From a checkpoint of a small transformer trained on Wikipedia: 2958 steps.
Each number is 500 + 40 x the weight over its row's rms, rounded and kept within 0 to 999. Layers, rows and columns count from 0. Numbers have three digits each. The size before them is the row's rms in percent of the matrix's.

# layer 4 MLP down (transposed), 704x256, rms 0.087, rows 435-471, columns 0-127
103:416488537536502470501485533469524491450525500457530503527545509485512578489511519468498466427527453545445496547528478526561490475504503462554392550434448519480524520546487508466462461481472493419470499492513572447496521516486481473491525498479558459519472461461451579475486531477529511461500513529527501406533538464485437518531542514547514493517518512509491482540564471489501504529474
109:561495514470512526563486432563484482482520403493615484535471523577503504481502496492498543480489442471425508522490476429495490584514534466510467448498498545492512457492515504499518467537518508471522527533501542500558472518496560507579584469506557521530442446523559426452484457534517523500540435511438520528519505451570490532464478544542541477560459530459515513494591495410517553545566
107:553413508563432503502451484516469466457500562501493460474576526536487544484503420485498489536536531550522541523541475473445533518559500501505567477413482522475442491466517486467500481493476492457549545470479484529463456478492423520413474486580489469482451514508500489466508513562512427482476539506421447468512439468503530464537522487478508583522503501449514471456430559514554520496450
098:508465467491516457451437461441565490488517456484544437432437466468486570487494520515499482455546444467521504507583436432453492516505504441519489483582495466463439489484546488605468482450482450447483555553468470494554553511492563499478503535506512482525542568483547483517522509525523526533547439402462492544418590490453543453440494468457499539496505539467490476461480489500491503514494
081:475505540508513525497486522507445494528527591441490577489482502535437592467496573488442535476558567500490478481478507460509501518501489599561516494538504495525503510476551504473492499464413501446522542504491500404530448541464499494548524487501482461555530470503539495450468519527472520480546461491464495505480471502523526495510576511403488592573546480520437504533485527480574596562529
097:530519544504470475462465547480455446530523514457524504485496462484494500464511516459534505484553425383478494428518450537533456451481525550527558444505439544499537469557411495525474444522456434514513512500491526459482548474492461481574506499478495442474475466520574496513506500534465489510509475471536538513485456496473470459556470546494482518467567510516550465467494508555585512505486
105:483479494453410570469454473521446491560515546439492538529498503416536463495533555513595436565541507462418520465534518516443592469531536443474537475556546507469471456490449490522476423504455449454478502516524527514551480494411521395491476522486512528514492497508490483537499455419584507479453456485506471532476478518521559452470503474586549585583504572502414532557477568475492491448540
093:522488511439424518502442498577546541523530465468530549522458455550468493485557557531534535503574495460434497470525471472533529526464533455572455492499489489538509578444468475496491505429524494461461562457433504390472521481504538501489495512535539417506537508564450514533507482513547505481466518519517473501547435458514449437515462521595511488470532467506542497520491476533462424525472
107:513524566532443424479444452431516560531542480438522483411486441431511494507491454494445439498501472528542457502478535525498425495513476515506557458460504497503535481422508514517557540485490497573518563535415517466544508513460526507523463527560513555513535551495565494507567458568574493501480525475540479495551464470514481448524504433517485488495520561445458517533456525529411471429565
096:534507562515457556536556429550564512533527503533542504566505436511540494483452578548435431530513489536552512560511565443547516471496498473503470545522469491547566502489527466507486494525596494498521551434511564533486485527581491507514404541536477530481504587491481426473451541522466481525532505511491517462482519486536503494493522458501489493518503481567526503546444531540506483482577
085:503592456488462512512485525571460497378475516503536502589493495428523524566505484501533479470519540534545468555459441514496491516449448529507528463508479483478496446510514498511522485477547497538469508492465501480444523435410502470481482519466463567460421534553477449468485486513498515508444479528454471448419531492489521490520516462468466549505436448486425533483475544505575603503476
100:468502523435508489493558567470515489425417461465511498494461505495422447525577542547479432468496535449442494467507509452477437461497537480473485529500515528548519554492468552504531523496511500532567575485476439520524473540568542504466475454535455534543484507528450535510478554511578443512461565468469480518480532509440497501554481458561547486427591525476514491456519464496519500559500
109:545524496413507559489486503484472559587491570500484493454567500442514487539471579477569481579541533477511438515568543594515512446541503441524538555528459520510572498517507479463566515494445508518524535490447522465479526483499549519474499493583503501510573585485559444465418463523499468498492475547442535521518496501513489478463407495489524501531508451543422504497567489466543536575538
092:547549519473449397590494495504494475552483488583514497471507444570510497475448540443575459428468531509516457472494458551526459486539482405491468459449528460414542478556562443507497523489506523526563574543502483574476492455505536522469462511462442505519527484567532467464541417492546516502520511528500487498507533446439519514495511453488528402488354531476469461518527558507462524542522
090:500605549487489546512476551481528506476460590436547470423566510498521478572493484460579564567462469474524511519473474449524502540501576516552491520483506525467509536523550516462500513518469552461499471484542509508469439521463561536565551565550520516544445524533527453530512449535473524595496504455499517472579467493474547484485629487533493434496470546471513448510517451479504467513488
098:463537502451467502497512508486526470493534519504535495437499500529433448515504472518526518464459569505439524452507497550517444415482477536574491473511515562473427469446476462531482545482471546511471482394474543475455450475516458458640504547565488541461534453493517535499457465465527504536561494410460409467500492444535414441529493482497470507511503519451518515543509495477544554430472
101:564477513570436547567430518516527503508533518541441562538573496569476488475504541542441477548502500506539495496544488512488476496525479536548593467539467517395507384439501534548563566525468552568577527517502568515489516597555564485465514532433445501414528485514536570445468491482465463477495516477387480490505470533526513531553590512519511532482489487555524475504510472455498549510545
110:487461472456483490532491502523447459515488550452559524441566509433548417503501538465476515469492453452526481478564436383506450445549508531520535501551495491493480482494496447573461592509488547445488509540497514475543535523425474493497558469501505523504554450545486467486499470439464430460442491463426466499488481485465470496474460508515491556490568472473541485479459453529505571429425
097:486478554524514520481473496511601558507511543516443492440520461515479477537504509486446518525501481536471365444555491533508478507528571457450499518507546508462522475548528526488479496542564506413574427513517520502447552487482449543486516537474515501539578481481493491459474449509499577502472454505486484488475505552454477514506504480557488475552478487471532499424500482428516496515459
088:476456455492480527449523469446547535508455446489475493446525548533517450455493453486484436482491434426515524546485505455514502492575562477511458478491463490478455453476473505484521541561549519501536488453513424615431516521529515594475430421494508535436542530459519499495513456460469507488438515441523514489504499507536533469500527554498503461443473515513554474549473444516496449454478
101:478507564440513536416475568562539576444509499579455509458487572524496505510496472475542479452445513482485568494432525485546568511474514518536463577513481497455563498557474451460411544534501532446506454518502527478522525486509444484512484509517558509457575512512525465531449540478435440496505475513522508497431492503504555475503490458472555470473536523593537491534485531472485566572492
092:465486472466500522491529522466545503464488478435501465474525476487494480504493488517598472540512470553443528527461517482463481537455553496503535518527511510482482465487521487512519487509475451519549518510444460511478490517456520464502459500481501541490418472514566572509512428515492448557533472549523524480592528513461455486494489433463474552509537450574566454486499504467462498466458
092:469502531529480467498493497579567370487492563473498527517507472485470459479494517532508483529484506539554565487469576398448469531515482488494547443534504513465485454495580489473483527498510494492545497433510555504483503558527492502466541543521565527434468637497469417494499475439473472492630516459494529440514494454521515463508473471539523554510493525584457454535510444538480476474504
097:438497525588530459468501519452534479511448545614496497475550513579467477516542571481552564537506467401477443558443526536487489508498535453524448514463473529475495559490476451498523547471515492518445527478483444513494507502533555493541521540486517465515487500483488482529498488415469485528448469501500471564601489535531510502456437483445576544557522401529559520504466482530497510480478
098:545500522488526434441589517444566595490557399529532496444467501456573530554485495542529433469426431545498479494483472513489580405523551546448493511444438446553520502522505486498521515411525521515450547507441507500493508500526592503487464529506476473441488476495471435528479438490438552490556514509492575519508540523526516480507532520498470538546531506486432484516505548539406560472445
105:548465497547515461498494524479426497448520512536436509481601514541426497471540469528433460439544483384543448506493526525483528490526481487468494539404563517452461534550496454449492483512490514504493457412478457515479504537518455535491444477466542499478543507546497531564453546451523543464529469552578561522509502491522545517562434436523518429434461509502524420543485512477507523523603
088:515471511483449450513497438555469529523488485515535520527593545542460505475488579501519488475531438473466520514488523460400420502513469509519555422451468505468526503483455465437472509593501428502440497541484509481473461469441435509629528542504586459491471545459432510532496503436445533487546518519573514458493434488467505463493454496480488457474558514560492497515520582460507461454550
088:471505502551563440489425509422495529494503524466555490447544461478560493481447472542521524566429480449468530573424501515501554527498537431518449418510525414512484465565544480484499515458528467456530539482410530465560485472508516506488506487519536504456501537491558495488490505500486531397552521439480543488515434478418526495583486558492534476503485496478465452498482508476589447455414
097:443531448469474486490556550485527501502432513532487455463441489501467410473530409531454452515515435461516421478550520489547404523526571469480576501469460524495468480573471503522446510567476461510498524499492496499529456500471467531482540501575492480497511467437486459494502498519469437488541491503618511472469456486549541523534550467483491471553543427513484471499540550541508459548477
103:507442531419515500482567452434558490538496519465551566461475529497514452510504497454481514495455484468460503496491494449492474539415562473470500476481492523494523477581532496491579441526481430462458487487536483539484534506466473438543431510446535567531507457567489535534480531481517453554499476523541536508537496550486582501539504563459465479485482494536441475495502518529457596557443
099:519502499497516493508408480515500508482526550552545466514529541439583519412499520419459459495467401524498492489531524530431541489522446496507524493504472535455546538537504495439542500485434453501512408476551512461464487454493503532501464521519476516446537547508526502508442499532522496489496420461505581523497464469538466459513477516470486528543566494458527492442401467469524509431489
087:510555512491445471532534487449532529574519570522471478531463484504504525521536438467455483474465508510497481512533482510468501502544497539477450546497480510536443516456525548502450494555453455527453430537488488497476495445505518526508539510562493544518550420438560451496468511474541479521494417539489571504558415493517553553484426508542565547457457541477497521500433454518461503528547
105:505531455583456481486469572496532583509440504479492542492439500479513496519479523525491551525549464509437516506534512529534429530508552492558517505556432451472548533501448522537474461471527550512548497525426464474505491481509485519506514494460497513408490470555525474440490520498424519534538433514498494387569484537486456542470485550518545522453536507530539513478489522472492452455531
098:518570495524471539475530537451465487481428534510496505462492469504519566520503468530569612524534527433524448465540471487558502452487446454463434476480515472528583489483461452507474559524502523541487518478490544465481484471429507498487609494566490502448420437473456475532465484518510470530521482424465456492543501571508487594539486494418542512524523543475593483514555451479551421555476
099:466569506564488551474492530471465449424518485529462452548575491445501532465550499473551481495500469527526509516476511400565519500470505503497454503491425534488485503475468474530458412478524503522507426523567523468488536528499466521491483499502556552461484486501451563558408481498465582536547577450547495491554496472508592500545566555447528478531480572530476455511470477488539467492559
101:465488478467493458476520550529477446562508541474519518544456510396513557491543496486498410542504446516562534451511576501542512454482422534478496549502499505566537501482542445518519478462512501479491521462500453480554481510520496495468526498398442456515448549458533512473522449554466527474510497502457439580502439420496527477529468461508511509437508479409399495568549565531533496558476
103:567524599507507518496494454477435505484513488509490500541525491495463410458537428526500526456536564515553435467542461487512493454562502453596537474519492576530517485534530501487506469486445452493546539522459596478498507492550541447446624526538507513437510449478496457506567487525496517508548543454478518460503476491535503515512544583548471560474522459479466504470556467517515514528418
# layer 4 MLP gate, 704x256, rms 0.0896, rows 436-471, columns 0-127
096:560548513471521524518454366482428499454503516508595513468490480465463490522499420471482502512443511506489465570472476468499485537501510492548511478500501511474578519496487493457543498595513494444552487500427501548553512499493563509586507489521599497539480476576529460459514513489527479476535425544477456453532512452517453546465601469523553499552521494487472518496572504539417559488560
102:556539458579534505490517465518518497467498510502505454457605569494507558463500438476501520499512441430559500515437532582491450508491445473506523496495526478541467490541511541538525467472552538548469556477473489521484403552416497487464475520558438484490422547542465489483535430543509508504464565564475459461569444540547506507389459540446496435484488504461542510505477525490504490562516
102:539511520523455506528471476587495548486508477518560536509519495492484472562528536476445551508501534552443467481417514478532535467512509487542496443450510522455566477569544518455596559569529492550495491510469509470538535516487514506474524447539481448422469496514473447513461479449504461436466501498571430510566532515439458476496490541518556484521522501529453401542532514470500460551547
095:452416475547502505508515535480511489506496522474507566496493444495457542502544504475451454452530520511489438541453472509478577497515503489547480489565542507521613547508491529488446498520384426472527499520435465448531507464432478457545507520532453502584491515473541533390490506559501508434491479455515499509484473521523485501514497579527520529513593499446496431531466534460501550468571
103:494513546457496537530496515558582531482504449520493502520519519493568513495477522511497560480511579550530512503525490555487525537540498455438472523556518530497465502498605463480585489481441550560484496501480507551508504521485560514430524466535527577515546538504504508495447499563494567573474492454509524463523460439511511535490475436529508505509478486398462561487453497429496523497488
106:518500538539482505393483469451454471473461490501501490460463450521524476443468501476501500509453449534567523484508531573488518477505463574493450458465537429522463455553517495484499517513530486534531437460441580543430469540477498521498513501557527494502538536536541458466517499480464465482534430489525574510563490466583589546511536502498559546515497542541519551508432475516548422482414
103:498546479457546497546511469454402503536433522490518449470475487567467494515492474450515476539473504553563488547467568570460437530481497590482570447505516461532489418494494432517476566497512519525555433565538516561485499588442499506491492476432506551554560552472520484481530528474449499519458486562491459450502468498410498537480451491439472441532472433510528472473473515476490547439500
093:475534555522509522461473556491506501474494499552544473517486518551488552501451500528477603484494475491569524482533526480523450457513517518452427608512547607511496468539448524549481451440531567457477501540444522498447439476504549545494508488523447482554518490500443593513378493530463460458470490464519471535500508549489495490577482454458548479510536518480558482544487551521543489566559
103:538423562510524514492520523512517516529530575502582508564486498538476520522537470474415531515495548541427477561551515498536525530483507487489553477487504574562466537533509541559443516546548529557533482551465503462529519549461546501463491525535489476408463558563477449497529431503468543499542439550535482470482530498483536474456484463570501558521468446487474543498450571563533528466516
090:545540476471537518589514486534517563442525551500512459544528480480460478505441524544552478478497497541541454533477462519485526521490481526477517486516498437489472520509520452492473474484481508500503516461472532535426467480549522518513550498435472494528443479542501426539488490480486510498480488559468549526441500531456520506475465492467494416450458451474471502476466486497531510532534
100:454538493525518539499437565480484483488455535527493540516503459449525514559612438484470577475445471477446486497550488480544502463580443448499521509486499511500508510479526470568503554530397450492565457468471512532481516467546475486513482453474498548453492535456544559440516494541510470520479478483376417520543521474464494461502487495474569435492517554451534532543507481489451487458519
099:597504522439600493480555502514434497554507499476535473471454515488526455492425566462526509581539496439494438509556485509521530493552526532535533533544460500612560465527547415492505446470503445521475483501500484495482501499544513503486480532561517470501452487514529447463475523565524497470512451509504496479481449475469482482483536548466525487491501539512465549509595459476507544590477
099:553601509525517541524469455454479478471545462433494521525556545482576478561522554549437509538468511551485521531525542431570480533477546484458515561530476530532476447441542470524470495491561521485473452494503509455485473571441550418555447538509506488409457484504449534534488482519516509549592524482517544549472465467531480467512469492541525527412455503518462524516499531483528479417510
097:511519541538543520481493529489506473507482540467543481501527486569484560553463534486482531502484427521463593481519492425531482470514523599528450519498523510473502547466427510544523539536472490504474484553582449556488391488430572558516463576475469485580483465504536471506533489522487533509493508440509539504444524427488524499438492479569597439497484581499534418547497529466530488583537
100:493525519551542565532514536519454509509577541499534521458509453499450464553556439508470531477551524457403555533523508504564530518466517475525493541442451497442431462514523379514575556545473525512484558446470468496537499493497502493504478472477574460493497479534490536477506534511505502522593515524487450533536489423482454456526469464504481482505514457421440479467466505423518539465394
104:468445444505477467469505438496523481515511535469515493505471516491522493471528557487554542517449498523485526491508534504555515567453545521475462535469508485550430529506554523477493524522554423419442545482546431466489545505516479514502576437516562513550463516486469522546439544546498508489471504584524444528557502503543419583483465440507516496492505529445477449450463523519461497529507
099:558538541536540503532473549464586537611506480473434549510509512442559528474481447557506520531538504552473489482446554509475548579478496463538509523486469471486493565479502536471501496486535521568465503480540480528484460498488539538440438493562506507503440473460524470435564512518501600506468528522527507456496540465479549518607537531506510456472495527510504449587465556544526485554509
123:466485479507501480486422459482527559609535578462470505539499499467465503503537468459609435502466592524510460423494489538499427557430498519489483503480534412498471504521490542481495509503550537481535488494516453540483557495549469505481489547493500482496601542508523505525503517491500536458463498515409458387476508508565490534473485441463516513474470514434515502477596481523564479504533
088:507568533537492505513510500505503536551515488517448527519460533434491472460496538525520494473522428398467493492579551479519480491582465497507506458473467437536490435480432531504447532472589496514577446441482479513466531491549480536483489513457452487534582436517462522498496539439461489518500565553526542508501589497466445511490509460475537454525427471611514429505512482437475469498532
099:525547422464531482474527472509432453502486473495527544460511446482446519430492496464451577496476512513503497464583560506506448547506552455465504502514531478513462515530479517543514501521477457537498508406462480456466494494568451530488495526497561517511483423575477475481483599547496486558571464453532473526549572538497517498462458519428441476549530479485521528503516426559479407457499
099:494485517520538497539495477510509507508520547395559470551448479487541479518544499548513579455476528537473486532532508508505536471491556548435534482464527507480512451472469533540542521475524505468584533514491485526467471517485540490486506447557478545541463458486489524551457476492450522499527528479615479526481531534531517552562476480573493522451455489526469502494522526479525483563478
101:525422616473513530546513452467509514512507442446437510501523475565450508447532521517452543496508484482524501426452555613518463507485487489482480566496533453555506454449568502577467480564410567503430511472563404480488461518497502453437458496528462463455529489518510510541522513549556533476437518533545487517444515528499482515512506551493475491614452461367485538429523522551529494545567
102:519466374453576462482529479490458496588523468529567523417515500483490415514496515470570500535501518555418519505510512501522538523599480495498522494519462453450391485476525480526379476534535475493471481444484517534534496562514432507525413509565470516534554539485562476506508509513508499516439436483479562497524537446511509506457549470429512454519438560477483533546499482488519485581513
102:555425501544507491520554451454500580518495504526501538502407534531523428489406499565561515491453451531531487529431473451485498488580563517476458526608551523486512527432456529386484443423511546532441532488527431430451514521550495511485505486501557478483474448475524456474485535542543493501530527498451483451446572475508446546550515556446512563517463489479494520579502571485476506500468
103:561500459428550530531474467551429443473503454456514543479427493566551487510485487569390480455425509509491568478532528496445502465477501526489430515549471467515503508508504453543544516507476477465476486490449523511535530508520523439473531482483460467486550502496540487526556543553451508540538544505525498518440503540546461544400531533450451494518436466489468512438562516522595417469536
089:489533561379522459536514482539523563481502436554491482476511532543495490494512467494487520575526419494455546578480537465462498475543475568460556485498463446423529510481529510431486519559469485552458491497515542433414422458490481476526540490494548503504545468465415492504438452455485478495527539590518534567476473516501463498484446508523488475479534555563512509580539544482471439478512
102:476556479530533528535477532517462477522455517496513512521493519549500454482499527495509512498531493520484526422498435546579500472460478490492509558489466573446464530478455497520521476468493500578417522522549482506481515523502520470422480461491494506537566463515510541513546488490495490535487567517561499483510485514613498542484607552547451468501516465523436504527465502493470445529499
100:448501536508459470550475483473558501488478542533515408444485526577511474509458553446473430520502558460483471554500521532455498513502445536550475576463466470468485485485501471517449478491508451522436479488569454489523488435474483517449500486421517455523564435503491502456514461599601550488554507469462511522437464506394496525452565509516523514481408455461484519471523547494460503548465
094:512484420541527458533443446589510477432505488464556463457473515491514445495491529507491518439467433460431563504583477513522542552510539511536569459491496508477583448509472479477545529519490456542498474446525459442505507495500530473507536550497503510448502530519497553462468519507484524503526571415520470451562557547506567451457477529480548526459505529508518544556501556536507487479462
104:530493532497528482525540439479518501474476530500476549497401456461529528519497532495546486492460460473457441477466533543492508402554482494416489486483504434516492509493575488561525482468460530438493489470455493473493522526477511518529433546520462535519465445553517451505468522411490476540516523500452526471474577481528486460418460454448455528548529547494559518484489502528514409449565
097:504518554499509514531560498504527561541467491506460508412503448519526430533489492500408522462477569445473533526590494508469502570556454503531499481475525513484513488453529474514534491535469463484540438576569507475535512474523585566494490517498480513523506492530579435511498515462434511556571543515526471504491505508500499503462525481511520513563491440497506452502505515554526532484474
106:493516507565568445510516489514523467423463517491476577456561474450528602536432506561470495497537505517529503462496464455478419547463540478480515518451503485535511513490426514481507471460420480540480517475488433543540551478501411480485569467467544529535476489522523538509433538526462511530535498495512473442521561511484449507487529540548549524541543554567456512539534539480488511501428
097:487429471485500600535503535521474538492462472430521517528478505507473496469472490474536577537485542466480492463436446449595540488476580519464544511523540557424470568492510509476530461505505477486461564461576472463437527522488521488526444503493563527543516516479514541477517505585464481579536497527425529456507456466455497497426398530464579570548456484494532495570526428537464494511545
098:510584512450484476523510434508448479483432488506555486445504456474471515511503506499454520444548528479535453605552579520512551469449473486474447526562416476543467514453531484504452523489461521521542550424515494526442491504473570469505515547519579491566546462580521472496552444473482544478415493472437492561523436509558499525489423557533530529499458491445546493516531430467539514469473
106:503469565472530541472449415435481514486492609501493516518489458564485495505553498551508572432514515433511449417508467451476516480503481521512462430530490465452504526473499505527461563537458565503476468592449481489494472486475519508483497532548519533426567486533442492506533466475518469523484450481537455497490472512478521502417540516447526465544450589540574542451490465474487507527503
108:453535562473447532514478473524508484560511474481534534527494491521505490504459505474517516534560565508529501476588594472462528531570491509526519487500471562485416481476471557477497426512510465570451579431523524466480490578464551526428538578520541491532516447492508440518570498500469504559505571449546495549490556502514432448490500523484525491466491449460441542500504531512427548562536
# layer 4 MLP up, 704x256, rms 0.0924, rows 436-471, columns 0-127
104:426435480552428550501506490540534488485462463488544450541483565535496520543513554520533503536584494520474518492501488512489472539521489505436462493467490533542458377541478490493461480471443529517467505524529585498513457535524491505524488533385498500492485512494507411397494501516531496561525478459459488570507526475520540504503393534442534519512546491446537575447466497451583505529500
106:508503492477470433488484486441508442468535450474492526514453481469435534491477513540431529466483477475454498473444497557499450471429544524532591545505459490497541556528592530495514507552469512531526499476474481504533496541538567556500490488528475611574535541577493499487592582499528557410453483481478481466438411465519530523563403461448506526493453593382495479496494500530534493526471
091:463470523514486528476465456547469516482473522559515542530562526518533565512489445472541495548500484481437518460464476476548553490451550472451511539507469539535484422454496479532514509552465486533530510480461548471534481430550478510547475451446434356482403510445491460507548463493501505467478465544457518511515508550548456498446522550597538533489410497473492443563569503550507490494549
089:520480421496473499543516543516475480490506470483492456487468504523561442513470421457478498518448509551475434475503475519488543486501509453506527524543467499509493461502487540516512469571508555586508478463397518532520527486528601530469529527457488535399508481506497428494517436476537507537525478450554542534499544494501541529508508490499533480490441528448562406499490487519452520499480
100:487470593535560472560526544558516534525554563494469523497556483463496455530561476458486520568475504520469488468519442492494536526492540483482579438501483449494519462495514463463534558521506489518518507485503522436482496480432551488460554553537505539525515502519465470490495454505513483477497433499541570509524483502526568435547533463526486475545516452524476466428439488428462431487492
100:529528522532457502506523551530582532515425529520533459495437503519500549532539421524473494475492453472468504421499511521515524485538479564521490496484514514487533546516537519577512513506460570603445449647494470437465483427557469487445481480470450541531527472517491548454413470529486520436457495556504487534494477499508497416465551467435575377514515509517575479494464410535520520456514
101:512517509557542480588543435463505548471465578520502522514429576475521487558505471462505499492483457493550535525535534499499503483566526447471507486471491491518462383501522508580397427485499586598496456505468519517466493423490534526546467487482538549502526550478526504486552446530482471498524527547494452497473541432457499544568550441500525433458519419552540464544450540543524579496474
105:506494490483457432517429537442460530517475512477575445472450461491511532496477493470453503533548444562548449455489532490487494464579426556549489513451473498482559529472481450511477459525490502549486500513487453498460453507433533506550549518541466436443534458457512475515540432473512467453473534494548470519483468536548528521552491459495491458522537553489496533540480483559507465463565
090:437517519506533456506489598453447502495464548479514493536495519468510456517510496524496551446493499493472454515555433537452511517454475571578512511428498491508479506443488480434481547503422507485520446587521467465577541528385490482478587501506488416460466501606545527449549499419509557524517529509505446539517529573500516488496482493496558427530520428470555448520528503541487493572441
081:525435501480540593566539586441575549476500537520503478514529456571527477537462510561490489480453485507463503533510505519447443416545510473513409526461572464496458517553549552416464436534519513478521483432477508490514455502496472522518532531523553488488595443470457452509477519460400413535533447497531529628539444505471453496484513473523590543496474534529513500469540507517513482490519
096:468479492475519526525518504516432497519489496478518512526530534514501493506514474547523502498540559430460466506459540559600463460535457575450493439569462471472540486488504522591515571548555425496544441500486519573480493430557506514457492476487520538518481490443486502551497531529451507530480530521505426488463457499518479487497552491471529510559448459506521457474495560558582492480485
103:558503436487472528498448471498514460563498476533515456476495445449524467505524528556561516504500553477479561512529472517570487515531546478459578481432509525514494565462448463546540502498480504519428430470529525550501435528444512474501474467512469477467465522461549461518467509507555469430540474485461470515466555527506515421478457467472517493440574481529481446479440474502426431532497
102:548486534599573526456421562470476459518500593479464475540535500520466504545474502489523545531487479558465451513476511403499445477525479495574413515580443488544485537602596480493564556416527534483559545506543505471491543474499537469511432495457549447471527544490498532475502429484524549576510425433488566487481531452443474433520492455527589509559486526509494496481542487528514535446506
092:560427522504493477483569452509471541466524485562518480577436492467471501449509537548542513507542605480438462557495517495488520497497513495367564518509466438612420473542531491539556463469459451544572485555487496526559546531507426503506449545408501446469522460484445503508501584482535508468442548545499506498492511501512480524531510564495519435522532430555460604513432498548483503443457
100:500459559536445485484472506577429532488504499550498522523415481531496544461573478507411477483544519509400453465525471465440539479484518530534523502532623527499505477474507546470518490486416508498445479504460441519510506477514548514485544542494562423461537486452645463487572477510549416465528535481498498519521477474471514550443477449464521499583462486447541477561557559477513461506514
097:445538504451505424520585526558516496492495431436562442511502493487493504538500523486466476520548507487472449477506519522492525508503521423484400537512569436584510548480520509464470498510508475438419494499494460508446492493514485523509424525552547564537464510548555498450474486558566503566546506588569540476421456515547469513441424453482455574504494485488525496505508503495441530489507
108:497498507603491512466509445540433554511508532419495470527517487448469498448484517498561496502577479521457500532489524509519475449498493510532562544503486480496491431446461493544532498532507528463497494511483509480516523479529508490565536454486529568466512498527501436479500500545505499391560520548513498469517540486520458483488477492483501488522528563544493483451382494580554482526446
103:399420516463553518483411485544499502557457475503502470437535489515478438485497542514439438433473527545500513506445481494511472442445502515519472509496521492467433473471523521546520620570475516524490472605490550460506547510491529481569517489552527463440535470517500520543511517441502533476521489520490511477476452510509482460525522610449526525531511427469481433503540493559507488531515
086:493570561472548479519491445543438451531538525553505519497430447459483567494524560493541510478518540480461539465600527540475471482425472492519583534522454512533538479469473513494528462464465535561525497482490554510513480450531488512525526536453460489466494483471496480492463511473516518431510537540492457531468457472398493546466525513513599495568521479477491513453603529475514498551512
101:485457411471456511518467519534476549537530515477503475511554471518475482482482472500499420575519490530507455414511584430501519491476499532502477488453416467572497487511513536532584522585530480577500504464548515445503512519548558480540566571498492452552477510550480540490536501511510436458373516488542532439509493486506491540520494568542521489466515506412489470499482495439517522514491
089:456478539481472421523403526540536552460448551511532527459444482521492469513496456475510516518506493417467551498481501467523587581539505511498519487449507463508519505509460504529499596558561554469476469476515536568547572470456402522510531519485438497522519504474530445453455514515535545484508450539472377528490494462520452471555508552505443464534482467437522519488555527540484498471578
096:518472495489489543460507481573425562533551451454473542542458590516538489456465522469476419493561533472506481533484499537482530560454452499415438544482513477516540485512472474481411462500548564575475507543511466484494549480425523481509477467483510433583503408525519501486568444446529512463486480511518491551513471492418441514477528514474457450477488475477573566484491511548524570469494
092:498594481530430494486529505478489400620537469485465485485506462505463490523506516538522492514494597532512496514482544475468484491432492519491506443490533531467565487531458478478498496543501490568480529483494451506463523534511464551474521508516551497549532475398477528528512572574549463553508546471487552500485469565470504488518539494515455551542474559522399515428601468532521529416501
096:495553506502458469549518521522468516540518473531576527471562546555483582503531465528547535481586499496515436405503496424501524517452548552542494488461625591432457554472499485529486464485500491532494526521533505497466454509526480531511567461510472451606502441395487570416486593513585487408515526498535476431493479431493452474540514528465493476493496472517555571521482520520549450542530
105:563505546429517488530564473450495420505497506559533576455512487485530495483499475481513464558513504576446491507506460489536545459547543549469563561568462471497423494452512501486512457483511511420458502507460510571516549494452520546489454432492472492518489509535477553496522393600483531562605470513536499508487475474440527546514525419498475574455500519520586501498500549526505542433499
082:446505549474584555469450549432510482489529434553449411514487465533524530552469529530516533443516520548518589492490569514513492473487507525503460528566565442466509523465559543560475491470492511484514542507535556544449576543458538412444492432503466500472565420480540537528519503482549499498479527540502525491525555512506456412501512519506494485471505493479531488519408473512456470521487
093:546555464453475578510470560586612481459437529548439494487475502482463563504494488483525585460483556481462546470636463506511482501442527563529537603441508567517496529465450534518508482518539484534524476490576501531529476515461509487498508505460464458580524420510470509510531531492562524547497484528540522517453493451552562520461479466471449520502495495508550547532544436507455484537568
104:553528529502462386515531520451497458455526452555533464481469527494539526470464493480505530546501550545556417531443595480443536486465561569477499471469453485569495470498469472474457476557433486506438476458512498534450499516453479507475457448429462460508502493478507415462558496441467406530517484499480572490462486427467430478484503440454498468530456524496494580464479486474510520540468
106:450529457466521546508498537470581453512490471473505504574551420461533582489581438496458478530454535463527561506489452524496500551459509474477521513466469522492542482456561463480560542456455442495497486472458507523527488455523593517540430393519432519493498426513580549617491531505592447480516530514523512566513503492513570470584469497561500499520495540526509481535481478432521518502456
096:509438511456513502505554543518488489529492511471489494484530545490476452570472448538586506542497460540503519470451540478599499495533467489471428536490415541462488453510512552510485491563513487464514462441550481444447460501519515510567574494536485464466511548415543466546486515520489489540461534550524487414547531494499478546428452432482546440454457528573447522533553536461518458505486
088:468489474458594511491461446528450505462505555554493501471492513545562455530521534497522479537452528532521545446553536552494478489492426515458537464538484518450548395425504490519501477529434524474472513526415501597551479522532493543500464527481496478562554503506525561537496474467553494503473497495513539590450592512484493504427459485461591558502461545524530535485501530533519475543480
105:515538443529480501571515525509395468520480496506558509458511516525458468466547461524471491458475544492533573525551487480537484532378409524511492570485550549483509515478487431493427509490534472450466542520492507476455559537483456482456475490460491544546513465489565557532446529492454568493518520481469466527465521498449490518489520590448473515451469538502452473521536568525508523520504
104:420535507476513507494516504511478442453452466484517543571490519546533582479517541465510553522484552547587515471518434557536540427461454546525424568467433497491550497483492503518497572443535538528508510531518473415452463483441449521525544562512519505510510426532540534514523529476542540519505468514488412477461489493514478510475441536438577510489470448480552523487488485529499486561499
095:427458484545460521518566441500451454458486515516544464460415497560491542506496484510468516416544530444453458466480493559486509494533442442479537531480541372478553574477483464514484487464552519514517567452473509478513515508490498469518507505456607463509496476520511455510475557482561516458479456532490517476504475486542479508586463514503456531488501474541512540503527471494415514478490
112:543475518528537557533503505466434451497500465560467544524468475527494546585528443517463520398475466419505427424536462535449531517542521529514463527594513490488557537483515480478496515538509548497561512459506513478505479456463450496551438531511492485437515536501554515513477560580502545435475498453530440481550439513453512519501491472525459461421541481524476458447497435532484486541467
103:508533540531438588531451523518427574451525510452474489514480512559478490510565463485489510511437484479492421526474553453485534509546514489449571498473434475472469420576470531463473548482468487467491512519496441536482500515457490523505467510492488455547454571476523556492478527492482479457547445526473444546511535481417512499504439432497533495542565430456534479494540482498460504510514